Part of a small language model's weights: 6 heads of 128.
Each number is 128 + 32 x the weight over its row's rms, rounded and kept within 0 to 255. Layers, rows and columns count from 0. The size above them is the row's rms in percent of the matrix's.

# layer 3 MLP up, 1536x768, rms 0.0759, rows 1331-1366, columns 576-767
size [115 102  94 110 101 104  97 107 107  98  98 102 101  99  88 105 105  95 102 104 112  98  97  98 100 102  96 100 102  98 104 100 101 103 101 102]
[[115  60 125 110 165 178  90 131 180 175 131 141 114 165 115  86 132 112 163 127 173 124  96 141  78 166 126 159 133 156 147 119 154 137  92 144  92  85 153  52 185 138 114 119 177 115 121 149 142 153 161 164 134 163  80 140 155  79 138 126 105  98 121  92 138 159 140 148 150 134 223  83 157 139 117 104 182 144 178 116 117 162  96 112 121 126 187 143 153 152 123 137 138  88 138 105  94 127 156 145 121 134  68 131 121 117 100 155 113 151 123 136 118 128 169 155 143 101  95 101 174 165 153  87  89 136  88 177 169 111 138 137 159 173 165 147 142 159  83 157 130 115  82 152 208 145 105 153 115 102 134 123 104 201  76 110 111  58 184 141 119 154 142 124 162  95 126 156 144 109 118 138  94 104  89 158 213 176 119 155 125 123 173 135 145  94  84  93 168 148  72  94]
 [144  97 166 143 147 124 192 173  88 102 154 112  94 132 100 102 115 161 103  98 142 171 205 185 154 124 121  82 105 126 106 135 134 131 137 186 135 133  80 122 114 114  89 144 115  84 177 127 134 112 134 103 140 103  95 125 111 136 151  86 145 141 152  99 157 178 142 111 140 117 174 153 115 102 121 124 118 167 117 129 117 111  93 149 117 120 134 119 116 109 126 127 169 105 112 105 164 142 167 123 138 134 105  81 153 104 103 121 135 157  78 122  63 161 146 161 107 148 114  96 158 173 115  99 127 141 167 120 174 136 129 151  46 144 117 160 136 127 140 149 125 128 159 101 144 125  88 152 149 113 195 152 196 213 101 168 122 127  82 121 116 112 149 186  65 121 127  98 176 130 120 160 118  75 155 179 170 106 168 131 129 166 148 103 122 103 179 159 139  80 113 125]
 [144 141  96 156 111 123 105 102 157  97 131 133 142 149 177 187  94 144 131 183 163 130 193 162 117  99 159 131 145 121  92 150 159 156 146 131 174 110 150 133 174 139 150 121 112  98 109 119 124  43  77  95 118 119  95 101 186 125 195 124 140 116 139 180 135  95 143 104 130 124  99 154  48  78 114 155 105 109 122 137  99  61 130  95  91 178 153 118 169 129 115 164 126 130  94  95 188 124 167 138  80 135  68 124 139 132  80 133  61 135 144 192 149 128 106 170 131 160  94  89  99 101 102  93  72 188 119 157 126 127 108 114 125 138  84 164 179 151 111 135  79 170 186 101 110  99  90 179 116 109 118 166 131  50  61 124  79 110 111 180 139 160 167 108 178  85 156 137 147 132 103  95 101 141 120 157 117  40 130 115  64 110 180 104  62 162 167 171 117  89 137 107]
 [126 112 126 163  59 181 141 127  96  90 141 145  49 162 140 135 108 159 146 109 111 126 117  79 124 135 157 132 127 130 148 156 137  54 198 112 115 105 142  83 111 119 120 118 199 162 143 148 144 133 164  95 199 124 126  85 133 115 104 132 119 156  96 182 140 143 127 173 178 141 163 139 141 121 135  90 152 134 146  82 192 110 168  89 168 147 130 132 115 107 155 126 112 196 134 137 148 158 161  76 144 106 142  57 118 144 152 151 167 103 171 107 108  77 170 105 131 166 121 172 145 169 145 110 160 114 163 112 201 111  95 130 132 147 115 152  72 113 103 108 129 146 144 140 178 128 144 122 140 115  60 190 122 124  91  79 212 145 191 112 140 105 135 127 156  91  92 126  81 128 106 156 134 158  85  84  95 124  95  47 138 136 117 107 116 133 125 108 118 174 160  89]
 [115 104 114 122 121 120 149 102  95 149 114  87 154 109 143 136 153  54 113  67 111 158 141 110 174 119 198 191 110 137  82  90 151  92 144 181 181 121 177 157 113 103 115  88 109 130  68 139 134 124 153 128 124  95 126 189 140 156 155 136 188 132 122 176 166 121 158 155 200 112 110 159 143 158 195 139 168 126 154 162 144  56  91 143 148  94 130 156 127 124 169 131 158  64 105 111  73 155  92 129 120 179 156 146 119 122 107 142 172 147 164 155 142 123  98 147 186  99 106 152 127 143 205 101 133 165  77 108 150 124  79 170 133 125 192  82  89 118 143 137  92 129 167  80  98 105  86  99  69  94 125 170 118 102 196 186 143 136 171 106 128 156  83 131 133  80  68 113 174 121 180 171 149  98 133 132 161 141 180 132 148 122 155 157 159 160 142 118  81 126 106 144]
 [133  74 107 105 123 133 121 120 169 126 161 107 147 205 159  98 125 125 141 171 119 167  85 125  63 105 152  81 151 146 136 133  84 116 107  72 113 113 167 163 129 113 178  87 106 145 107 152 189 104  73 162  96  98 100 137 135 147 160 125  77 108 149 112 159 147 122 151 147 166 174  89 159 127 111  73  74 164 124 137  97 135  68 125 141 170  96  87 138 159 107 216 114 150 122 177 189 162 137  44 158 163  80 126 101 116  87 117 162 143  69  98 124 104 170 153 109  87 112 108 103 141 130 132 104 103 120 140  75 136 103 102  76 147 116 150  80 169 175 107 154 130  94 189  99 169 105 179 136 126 133 176 106 141 153 155 121 110 105 202  98 117  95 149 123 158  92 154 119 147 122 138 125  89 136 148 121 140 109 162  63  64 140 191 186 105 119 137 160 143 166 150]
 [178 141 109 126 126 141 109 125  93  64 155 170 140 147 105 139 127 163  96 124 135 174 219  98 124  67 133 119  76 114 112 149 138  54 168 123  91 131 109  82 191 136 176 118 118  77 120 179 101 161 112  58 110 131 150 145 105 115 155 130 190 159 167 100 136 114 146 141 125 143 158 146  67 104  99 140 132 118 185 165 100  50 105 180  56 116 108 120 117 122 152 120 109  87 148 153 141  75  69  57  78 153  93 102 130  78 129 154 164 112 151 126 135 121 105 155 182 177 137  74  78  76  51 121 121 127 141 147 111 144 181  94 119 160 139 135  76  87  93 168 127 140 103 132 122 144 124  76 152 125  96 159 162  77 133 106 107 138 109  98 132 141  71  75 117  68 134  97 185  85 110 112 101 111 154  60 103  88 160 152 145 179 151 111 116 101 106  73 111  87 160 209]
 [143 141  30  81 142  91 164 138 134 115 116 132 109 161  96 122 121 116 161  96 181  84 164 145 108 196 172 155 101 134 138 122 139 132 139 199 151 163 141 170 169 158 153 121 128 177  83 143 128 120 105  68  66  95 115 114 102 138 105 157 139 161 141 138 109 157  91 136 140 145 149 120 146 107 137 103 148 113 128 159 166 145 185 147  48  95 119 129  96 171  97 100  97 122  70 135 137  89 114 158 173 129  95 189 136 155 158 125 106 166 130 103 109 148  73 150 128 135 116 153  83 137 172 121 132 142 134 154 149  60  99  76  98 136  92 126 125 140 139 109 156 140  96 160 112 134 153 164  91  95  97 113  99 117 118 199 153 130 151 113  94 127  59  95 103  95 144  91 169 113  96 113  59 105 139 131 140 142 159 145 143 131 129 152  93 175  93 138 124 112 104 156]
 [146 132 132 148 148  84 139 111 137 161 162  91 100 128 135  91 108  94  86 101 121  95 131 125  91 115 136  75 164 195  87 170 120  96 120 137 128 172 167 124 114 180 144  88 103 163 204 130 147 152 171  99 128 106  91 142 142 134 131 110  87  83 105 213 103 106 128 103 103 148 124 123  95  88 158  93 145 128 153 124 106 121  97 107 135 137 131 160 125 112  96 125 114 142 114 131 164 192 190  76 110 147  51 179 134 160 158  65 100 134 171 173 142 121 102 147 104  82 123 127 152 107  91  65 121 117  94 124 112 151 120 155 164 186 102 141 113 125 103 126 133 130 176 136 124 167 136  52 154  97 144  87 131 175 127 136 100 119 137 172 141 113 183  93 161 146 141  83  83 112 137 121 102  80 111 152 110 133 147 112  97  92  92 131  79 104 167 160 147  75 137 164]
 [190  83 115  96  99 102 158 145 129 134 156  84 191 147 148 148 126 137 116  81 110 157 150 135 147 177 146 114 160 126 102 108 110 163 134 119 220 100 135 116 152  59 126 149 103 184 191 110 115 143 163  95 133 118 123 127 114 140 175  86  98 126 157 173  92  77 140 166 121 113 119 150 140 120  87  85  86 119  47 149 162  80  97 138 136 129 177  98 126 133 107 186  35 135 133 115 115 107 140 119 152 111 172 164 100  87 117 104 103  78 133 141  86 138 170 154  89 104 131 135  63 146 121 192 119 124 142  81 129 144 153 102  90  89 138 104 114 136 138  95 208 107 110 110 129 119 118 133  79 199 115 121 153 118 106  98 106  97 144 147 129 186 170  57 146 120  97 154 133 148 106 121 147 132 126  74  74 165 152  98 130 191 127 116 146 185 131 157 141 145 152 173]
 [153 127 159  13 138  71 126 153 108 144 137 187 152 201 188 135 112 136 161 113 119 176  86 120 142 166 108 169 125  77 110 145 105 148 211  83 103 162 105 100 158 108 153 156 120  70 133 110 126 115 147  77 162 145  71 121  47 156 148 178  94 193  99 121 174 116 134  69 108 172 131 131 100 131 143  92  83 128 145 100  70  98  45 141 173 111 136 123  81 100 138  90 107 104 110 109 116 182 101 148 155 163  97 168  94 138 123 171 121 125  86 103 119 160 148 100 162 169  81 100 126 120 155  76 173  76  54 105 106  89 209 142 146 137  97 136 105  51 128 119 131 185 120 113 133 135 117  84 140 123 103 170 125 159  73 127 132 151 155 110 133  83 150  92 145 128 117 139 148 117 102  94 110 108 144 127 199 154 132 126 130 126  82 171 105  75 100  97 125  77 132 147]
 [125 166 178 148 118 122 154 121 136 110 142 141 157 129 186 147  78  48  85 174 117 110  91 168 123 146 189 136 159  90 135 106  95  88 134 118 138 108  94 161 155 118 102 113 145 201 109 110  62 128 121 148 114 111 158  92 105 102 137  89  74 135 157 150 100 124 136 153 126 153 131 130 127 112 100  55 114 143 102 111 159 141 164 178 170 142 184  47 170 175 106 142  78 150 137 164 129 118 146  92 168 124  74 143 205 133 106  91 115  92 109 172 158 120  84 160  55 126 136 122 146 108 140 175 109 162 154 129 152 163  92 184 108 139 162 158 199  91 178 181 138 108 102 130  97  97 106 182 137 158  98 122  81 107 101  90 139  87 153 109 113 113 120  84 109 199 119 112 153 191 126 168 196 156 148 148 144 110 126 140 109  96 177 109 167  72 153 127 178 139 142 133]
 [ 50 106 149 141  82  86 149 117 101 116 146 112  94 126 170 139 128 138 167 137  99 129  81 123 144 153 107 161 197 130 152 157 143 134 117 166 129  98 148 146 158 127 133 160 141 168  46  82 136 135  80 135 152 132 160  98 169  91  64 138  94 142 129 112 171  28 135 135 109 180 104 109 142 180 129 124 174 186 114 145 140 188 141 128 136 228 138  94  63  84 124 139 102 116 148  79 117 175 131 169 108  95 133 150 165 140  70 138 102 146 174  96  95 137 200 178 174 127  85 145  88 119  92 162 157 149 127 157 138 158 172  93 143  97 138 114  53 129 106 122  97  96 111 111 108 120 106 168 124 106 141 136 113  64 124 117 137  90 147 128 157 196 118 132 124 118 111  85 181 118  64 115 138 137 150 208 137 126  89 191  96 119 108 109 111  95 148 128 189 143 128 108]
 [160 178 150 103  92 147  88 135 133 137 159 136  98 168 103 117  82  94 172  79 143 154 104 188  96 159 114 143 150 131 108  96 127  80  95 143  97  97  84 122 115 155 163 143 190 159  87 169 148  72  65  69  74 101 130 132 129 144 137 100 108 134 122 103 154 101 151  98  60 114  79 146 145 141  75 112 115 118  78 121 121 136 177 111  99 117 139 180 115 102  61 105 116 182 103 162 130 158  89 137  89 144 121  90 112 155 119 159  99 152 141 120 128 142 101 138 112 138 154 202  50 111  65  31  77  72  97 114  58 154 130 164 159 129 161  95 112 109 122 179 172 156 191 106 105 165 170  78 105 159 115 142 161 129 130 111 144 139 128 109  87 140 180 131  71 133 186  72 114 174 118 110 135 145 167 211 151 128 123 122 116 111  97 118 169 137 103 134 169 190 114  94]
 [115 129 130 139 110 120 157 141  67 121 146 131 135 128 165 125 105  95 101  99 114 141 107 141 125  64 131 153  77  88 140  97  78 121 116 137  38 131  92 133 142 132  82 168  79 122 103 124 202 159 119 131  87 207 112 174 184  93 162 133 145 144 167 129 151 131 114  94 131  57 128 112 151  96  97 115 124 161 152  87 172 162 138 204 139 127  75 141 128 157 115 191  92 100 183 103 107 161 147 139  83  95  85 110 162 162  73 110 123 151 128 142  89  96 129 130 143 159 169 127 134  90 158 116 125  86 154  86 140 147 126 136 104 113 132 148 104 160 109 147 130 124 115 129 194 104 172  78 115 146 124 132 133 109 113 106 172 162  99 119 143 128 160 114 116 148 106 101  64 140 145 130  68 137 109  92 184 161 186 153 172 157 111 133 148 118 186 155 144  96 121  92]
 [181  74 116  95 136 108 149 112 112 166 103 118 158  80 106 158  89 156 115 136 171 226 112 175 110  77  91 160 150 108  92 134 165 143 165 102 118 101 117  88 160  75  80  90 117  84 151 140 125  79 176 153 114 125 139 158 160 117 108 136 178 139 107 177 152  68 158 172  96 103 122 145 155  98 144 117  82  79 129 141 122 137 152  72 102 153 138 150 137  87 185  67 178 154 106  71  85 114  84 134 100 126 136 137  59 134  81 161 130 125 106 139 124 184 130  68 134 188 149 122 163 167 133  95 162 110 120 156 110 151 169 173 160  83 177 105 115 135  83 182 134  70 129 100 116 141 165 107 184 143 124 138 138 157  95 125 163  81 149 151 113 111 145 134 110 135 159 163 155 123 126 156 179  96 142 132 111 123 129 115 172 153 144 141 136 110 142 119 136 150 111 121]
 [169 131 132 121  90 118 103 186 191 165 111 132  98 106 180 119 123 173  69 151 103 109 110 157 158 158  63 105 153 132 105 131 117 122 102 141  81 143 154 172 183 121  66 135 141 129 154 108 135 166 113 155 100  88  88 103 157  86 120 114 134  65 119 115 119 122 160 148 105 155 110 125 123 118  99  92 146 102 154 147 134 124  72  86 124 118  98  92  85 109 109 199  66 172  81 138 101 107 134  49 151 130 117 112 140 155 101 142  93 111 102 116 150 151 137 138  63 123 148  84 114 118  90 117 124 135 128  80 159 149 154 105 143 132 106 160 112 118 138 128 136 137 110  53 177  90 170 105 143  99 118 120 126 178 179 111  84 142 183 126 127 109  68 130 148 149 138  67 171 146 188 157  77 154 174  80 131 131  66  49 146 131 123  44 112 145 130 103  90 152 176 120]
 [ 97 138  75  99 173  73 155 114  91 121 146 129 167 148 160 169  78 103 121 148 103 124 173 123 148 163 126  88 110 157 200 147 134  98 114 109  93 134 109 100 118 109 168 131 110 103  51 131 106 164 161  64 129 126 113 159 161 137 118 114 132 165 132 108 101  92 144  96 134 179  58 100 134 147 171 112 110 110  85 103 199 134  67  89 134 112 125 118 101 165 128 126 128 120 114 147 131 149 162  89 115 169  83 135  81  91 168 124 167 121  82 134 159  90 109 136 196  85 135 145 177 140 131 109 130  96  79 155 133 116 101 131 128 137 175 135 110 110 173 105 154 124 124  98 192 117 109  85 118  63 163 155 132 146 215 103 147 106 129 104 149 115 150  80 186  94 101 150 132  77  95 144 133 137  83 146 135 151 138  65 163  78 142  99 116  80 128 133  81 183 136  74]
 [112  94 105  79  88  86 202  95 130 130 120 121 139 140 146 140  98  99 175 105 109 135 109 119  93 109  68 168 117 164 121  80 146 107 175 129  78 154 155 194 145 179 132 153 131 171 148 136  85 149 130 164 113 116 208 156 113 183  80 130 126 142 159 122  92 102 132  41 121 128 139 193 128 153  51  84 179 193  81 167 174 115  64 137 119  70 100 143 135 147 136 142 160 126 126 110 105 144 165 108 122 118 145 110 150 116 203 153  97  69 112 114 115 171 154  78 102 146 186  90  91  93 198 107  46 146  79 166 201 124 181 197 111 102 133  82 133 114 177 158 138  97 138 105 158 130 136  75  77  72 122 161 160 146 182 128 128 127 132  94 184 137  92  95 110 101 207 146 145 118 166 159  75 166  92 115 130 174  88  83 161 158  73 174 147 169  80 123 101 144 160 148]
 [ 64 164 144 158 191 116 123 120 119  95  82 133 163 137 124 123 103 137 160  97 159 183 139 152  80 154  95 151 138 160 140 110 123 165 171 147 179 159 133 103 157 122 175  91 113 136 109 166  95 173 138 174 113 108 118 116 122  95 243 146  48 119 119 100 116 131 130 130 158 110 172 163  72  81 175 108  91 138 132  77 208  94 187  80 131 144 135 146  89 154 123 112 117 129 154 117 144 130 140 179  62 116 126  97  80 119 120 108 157 134 152 123 118  97  96 101 101 128 157 104 164 112 127 137  93 161 133 152 141 177  98  81 146 148 116 157 130 113 150 111 124 175 145 103 139  86 175 103 131 173 120 105  92 128 158 139 113 149 174 126 190 144  92 151 104 117 173 145 140 152 196 109 145 169 149 142 156 170 128  57  65 102  48 116 150 113 144 143  99 102 104 130]
 [ 90  80  66 153 170  96 150 104 140 143  87 132  94 166 164 118 169 137 174 154 175 169 148 165 139 121  50 138 150 100 146 140  84 140 136 119  85  92  78 147 127  88 161 102  95 117 169 179 127 126  65  89 148 119 140 135  46  96 159 161 121 120  81  78 173  89  74  73 164 105 116  94  81  83 109 203 144 188  89 113 133  97 165 144 125  98  80  95 167 167 207 146 143 119 132 167 106 154 152 130 142 115 163 143  90  93 151 126 111 109 115 150 117 112 133 103 177 171 112 181 135  80 145 141 135 152 115 164 153 130 135 151 127 116  97  93 163 149 139 171 128 122  81 108 110  93 101 105  95  81 150  99 149 119  93  65  95 104 137 112 145 100 195 107 141 100  93 122 150 106  92 113 176  88  75 152 121 138 146 114 173  77 139 103 165 104 112 103 149 134  59 136]
 [140 121 155 149 167 204 137 103 153 105 101 118 184 142 123 123 150 162 126 136  42 118  71 121  70 128  57 160 140 127 137 164 108 142 117 124 118 109 101 127 140 130 111 103 137 113  86 151  76 111 130 129 113  65 154 155 128 121 137 146  78  98 127 201 135  95  78 202 116 152 108 126  99 202 107 173 136 105 106 108 138 165 121 167 154 107 109 111 164 124 140 181 153 111 144  70  87 125 164 105 133 141 126 138 181 159  88 116 102  70 123  97 106 127 170 191 100 112  40 108 103 149 107 137  80  69 171  78 126 112 158  96  76 130 137 153 142  89 135 166 158  92  91 143  78  79 117 148 122  91 127 131 118 103 120 152 142  95 174 183 142  89  85  97 114 134 140  95 155 119 102 156 124 125 120 132 104 185 140 108 124 149 197 177 209  93 158 118 163 109 138  89]
 [100 159 109  67 111 107 127 116 110  76 144  81 177 112 112 150 118  91 126 143 111  96  96  88 101 130 148 136 171 114 111 184 138 117 143 196 116 170 155  89 114 160 140 114 106 124  61 121 118 169 183 150 126 141 161 184 154 135 147  97 121 113 146 114  78 144 125 170 141 118 120 121  90 146 141 101 148  96 166 180 200  70 158 117 137 122  78 118 108  98 158 130 124 129  83 124 145 141 161  91 162 158 137 141 118  59 105 130 120 120 185 138 135  41 114 138 116 125 132  66  87 109 103 163 150 107 143  70 132 106 101  99  81 160 159 132 120 106 155 134 109 163 188 180 134 156 119 119 151 175 158 154  90 131  80  83 108  86  96 126  98 104 168 158 144  91 104 132 157 134 139 142 132  83 130 142  75 116  65  75 132 106 143 158 143 136  76  86  95 112 152 151]
 [ 98 160 100  84 174 210 151 162 150 187 122 155 139  97 137 141  78  81 143 148 177 135 131 176 111 160  99 150 108 103 150 116 127 122 117 191 118 126 118 134  77 115 122 138 173 132 147 169 123 110  70 109 143 139  39 174  92 105 165  96 169 175 116 165 130 122  91 171 176 156 101 133 133 199 123 139  86 132 150  42 136 127  92 204 104  91 171 140 136 122  91 117 128 158 180 111 155 113 122 134 115  70 184 115 183 147 156  91 133 113 108 173 113  94 112 146 134 179 170 108 121 163 165 163  57  80 155 140  99  78 116 138 175 151 139 106 161 116  82 102 123 127 142 142  89 105 145 179 169  80 154 116 104 120 120 125 115 181  63 102 190 170 104 126 132 141 132 114 151  73  77 178 126 117 132 163  84 103  94 102 154 101  99 115 110  90 163 137 127 119 135 144]
 [116 100 122 112 108 182 123 164 249 134 170 137 108 111 165 110 102 128 137 113 118 123 121 130 163 146 145 152 102  95 163 165 130  84 141 120  85 106 187  99  83 144 159 107 141  80 208 127  91 139 173 117 190 135 122 127 135 133 135  89 153 120 123 118 131 123 167  97  90 121 133 110 118 145 111 138  75  94 141 130  66 111 130 120 149  66 120 118 170 113 158 114 183 160 146 121 115 106 148  78 175 166 100 108 118 113 110 144 145  99 135 172  96 168 121 141 113 129  93 138 130 143  99 199 107 157 126  92 131 138 156 104 122 125 102 126 197 142 146 159  59 122 221 168 114  93 140 133 150 110 182 135  62 115 119 186  94 117 139 116 114 136  76 150 139 127 147 138  67 118 133 156 122 169 167 146 208 123 124 162 103 185 145 142 148 115  96 114 170 134 139 119]
 [162 182 144  95 197 179 124 141 127 119  89 145 145  43  74  76 105 134 166 161 141  59 154 168 142 126 125 108 136 144 141 135 126 188 155  93 122 121 119 130 124 125 146 155 131 119  74 130 164 120 118 141 100 120  96 111 179  63 138 105 132  95  90 132 215 158 129 131  89 156 101 162 119 115  98 111 139 160 159 161 130 129 128  81 171 154 107  83 117  99 120  93 169 120 165 161 124 135 112 125 108 132  99 138  72  86  98 133 188 151 153 133  49 192  80 114 141  43 174 118 164 148 133  88 140  87 139 138 117 165 171  91 116 126 135 176 140  99 109 102 156 190  85 123 104  85 115 130 126  84 130 127 131 105 146  89 167 125 118 148  81 149 101 132 132 101 176 105 104 162 107 169 109 180 102 148 148 128 124  74 113 164 103  97 115 184 111 139 143 186 104 157]
 [ 78 129 130 199 114 132 104 105 138 199 127 123 124 141 115 120 104 123  94 123  95 147 112  98 124 131 124 118 115 132 175 159 136  86 111 156 121  68 173 121 149 162 124 156  99  90 160  88 109 127 157 145 187 124 112 158 129 143 132  91  90 129 124 151 125 150  74 195 154 129 138 164 128 133 135 117 150 101 106 113 159 159 159  82 165  88 125 104 170 151 122 141 129 136  85 178 140 146 129 152  97 134 157 158 110 113  65 106  66 130 136 139  70 104  97 119 151 161 130  86 129  96  89 178 125 136 122 161 141  53 112 100 165 140 161 166 138 201  84 138  62 103 207 163 123  85 112 110 138 103 119  93 129 160 125 143 129 131 113  84 112 111  89 108 125 146 179 103  98  50 119 135  98  67 128 141 155  97 190 141 138 169 132 140  55 139 121  95 113 125 125 146]
 [ 85 124 108  78 151 139 113  79  73 161 160 122 170 141 110  95 122 129  99 135 167 100 123 167  96  63 117  96 135 138 125 173 172 129 181 202 162 137 135 140 137 104 177 179 134 202  97  78 108 137 129 165 104 164 122  74  95 153 160  48 183 159 107  98 102 127 142 104 137 151 145 115 125 146 169 136 147 117 128 119  86 131  85 162  41 106 147 166  86 130 129 108 170  95 110 120 147 126 128 112  95  79  76  91 129 143  84 106 116 147 107 133 170 146 124 131 165  92 126 108  95 116 168 161 165  88 101 143 153  69 201 174 111 138  66 107 139 228 145 112 173 113  98 108 114 173 198 103 110 139 193 135  74  68 104 103 106 158 182 137  93 111 142  98  95 134 116  87 107 111 109  84  80 105 103 141  76 130 136 114 125 145 136 104 148 152 101 141 126 137 200  95]
 [129 114  99 118 166 124 128 145 110 160  96 101 120  80  74 123 108 148 119 178 132 159 107 152 120 111 134 137 108  66 108 106 178 107 173 141 148  91 142  84 163 160 120 183 118 193  89 147 168  91 121  72 113 123 113  98 104 208  95 109 104 107 130 163 152 148 126 176  96 179 120 142 140 114 100  81 101 155 132 100 104 191 167  95 137 138 165 164  81 140 122 144 135  95 151 169 167 160 123 131  88 142 131 110 168  94 171  70  94 144 121 139 126 124 152 133  86 160 127 134 119 163 115  87 144 143 136 148 159  78 128 128 103  87 146 144 176 167 142 151 134 150  59 135 121 117  87 104  89 128 166 120 120  98 113 121 150 117 121 116  68 125 103 104 147 193 112 122 143 162 144 126  80 146 100 205 172 151 174  70 129  99 178 152 117 133  69  65 122 107 123 104]
 [133 147 126 157  87 109 112 131 155 117 140 118  98 109  92 145 100 134 141 150 106 161 123  94 158 135 112 132 178 219 107 147 143 134  88 179 115 128  82 176 153 105 109 154 115  68  95  76 135  98 104 139 127 128  87 138 168  98  99 135 183 153  74 139 117 115 177 117 169 126  83 103 142 125 142 112 131 145 170  95 154 132 103 123 105 136 128 112 142 150 123 165  82 132  56 119 177 145 111  83 134 128 134 119 114 115 145  71 174 108 106 137 113 167 155 142 136 127  69 162 102  98 118 113  67 135 156 137 124 135 107 185  97 166 112 105 141  93 129 179 105 105 134  99 119 136  75 106 122 123  75 130 141  79  97  54 149 118 183 162  98  85 103 140 118 151 161 159 198 168 137 151 108 167 105 169 129 133 133 133  98 132 132 192 100 130 170 111  72  86 100 136]
 [121 100 119 175 164 159 149  85 192 106 170  93 146  75  87 148 154 157 108 130 105 180 150  95  96 210 109 140  72 115 164 166 141  78 139 172  78 193 168 125  98  77  97 124 105  97 153 144 100 175 171 120 162 127 172  86 172 138 130  88 169 170 130 162 157 147 124  88 134 107  56 164 102 184 165 139 144 114 107 173 115  84 142 124 181 136  85 126 115 109  84  79 176 182 159 148 116  78 108  65 123  84 161 147 133 101 168 195  96 162 119 137 137 145 143  70 166 128  84 157  85 156  93 106 147  92 173  83 113 120  62 120 151 161 158 167 174 136 130 140 128 137  84 170 154 134 123 108 105 118 164  76 122  93 152 139 116 111 180  89 179  79 125 160 144 149 119 152 162 134 117 107  81 130 143 133 118 126 141 121 105 133 102  86 141 119 129 114 115 216 151 112]
 [184 157  93 126 115 132 140 115 133 110 121 130 156 135 133 101 185 149 140 115 119 135 144 144 125  90 116 155 135 127 162 178 178  89 146 138 158 134 133 130  87 110 148 185 141 155 111 138 113 159 143 101  84  60 141 152 108 174 110 105 153 100 131  91 110 126 127  88 130 161 118 158 144 117  85 151  55 176  72 183 165 163 167 160 137  99 149  88 135 147 141  89 113 149 101 115 110  98 160 127 128 152 127 111  90 158  99 173 139 176 111 172 112 101 157 134 127 101 146 160 128  81 112 129 137 190 112  81  72  81 147 117  10 116 132 105  99 163 135 111 133 159 162 142 106  97 153 210 156 128 120 106 157 179 159 159 139 128 165  66 136 159 144 115 140 118 127  92 134 130 147 125 167 104  91  97 150 159 161  70 102 127 131 106 173 159 155  80 106 183 154 126]
 [155 116  99  92 190  73 153 160 171 145  61 145 123 142 132 128  85 144 159 134 118 104  99  55 192 149 105 146  99 141  93  85 121 127 105 148 176 113 165 107 122 110 148 107 169 129 170 166 131  84  88 139 126 108 116 131 137 146 185 159 194  60 159 138 115 189 155  91 120 117 146 101 138 125 184 146  61 162 138 187 114 149 161 140 139 161 126 143  66  81  68  67 103 142  21 127 111 163 120  83 136 135  61 115 144 137 126 138 192 140  94 136  68 116 137 189 131 113  61 161 164  70 167 101  84 115 148 162 132 153 112 141 113 129 146 104  77 119 114 137 189 134 169 180  98  96 159  86 176 114 111 131 137 135 131 146 151  79 184 166  96 112 135  99 113  94 103 136 121 103 186  45 118 117 165 146 170  79  61 121  96 130 129 132 158  72 141 109 107 104 133  93]
 [138 135 128 131  96 130  76 156 214  94  62 100  63 153 177 142 140 181 193 150 124  53  89 147 179 166  57 110 112 150 127 142 118 154 168 159 189 166 132 134  99  91 126  50 164 111 157 131 130 167 138 177 117 121 109 100 127 159  69 101 124  97 133 133  98 147 159 111 146 160 136 107 101 145 155 118 131 143 109 150 124  56 153 101 136  99 113 118 168 206 132 183 108 114 144 145 100 139 123 100 133 164 174  88  97 112 142 113  64 147 129 119 127 129 132  87  97 120 118 160 141 174 161  92 102 129 132 162 132 124 109  83  97 102 114 193 141 138  84 140 126 144  91  97 168 124  83 189 169 163 122 105 135 133 124 131 139 152 137 146 131 131 147 225 106 117 115 120 160 123 162 132 129 110 131 147  94 165 116 128 143 184 125  85 142 102 160  91  47 120 126 134]
 [106 150  87 173 164 108 171 146 120 145 158 184 155 167 174 108 116 183 159 118  99 188 196 137 109 113 111 165 135 127 100 141 133 127  90 180 143  37 110 142  99 132 128 121 147 152 123  82 124 113 137  93 146 120  71 187  90 134  90 130 104 121 108 133  86  92 138 127 150  71 155  97  99 206 155 184 163 100 147  57 126 133 125 109 161 114 118 148 114  93 115 165 102  85 115 143 166  77 128 193 165 123 136  94 147 181 128 108 110  93 117 151 209  85 154 149 163 143 108  93 123  88 185 130  91 108  93  58 180 145 167 149 116 160 131 176 127 112 202 176 149 162 153 138 166 188  88  89 110 136 119 102 113 100 135  81  97  94 130 175 167 145 113  86  83 163 151 147 112 156 132 136 118  82 169 103 136 198 114 156 154 165 116 108 157 125 186  96 124 158 145 108]
 [109 117 154 151  97 180 133 131  90 165  85 175 101 166 115 121 144  95 156  71 157 173  99 142 168 117 129 124 132 155 137 112 152 128 136  90 126 118 101  70 114 133  80  69 130 119 156 153 146 120 126  99 121 121 125 201 170 136 116 145 105 124 108 136 110 138 140 110  98 161  92 177 131 122 151 114  96 101 141 110 177 113  59 131 135 174  93 190 149 167 142  68 110 123 158  78 140 169 112 169 154 124 151  98 160 173 143 144 208 152 129  74 105 154 126 142  97 103  92 167 147 117 147  32 136  97 147 104 106  81 100 168  70 132 135 116 173  80 118 114 123 128 140 196 109  98 145 160 128 132 137 117 166 103 146 135 121  96 108 134 130 117 119 104 130  96 100 203 136  56 121 130 201 203 131  97  72 107 117 146 138  88 116 101 135 129  90 136 165 123  58 189]]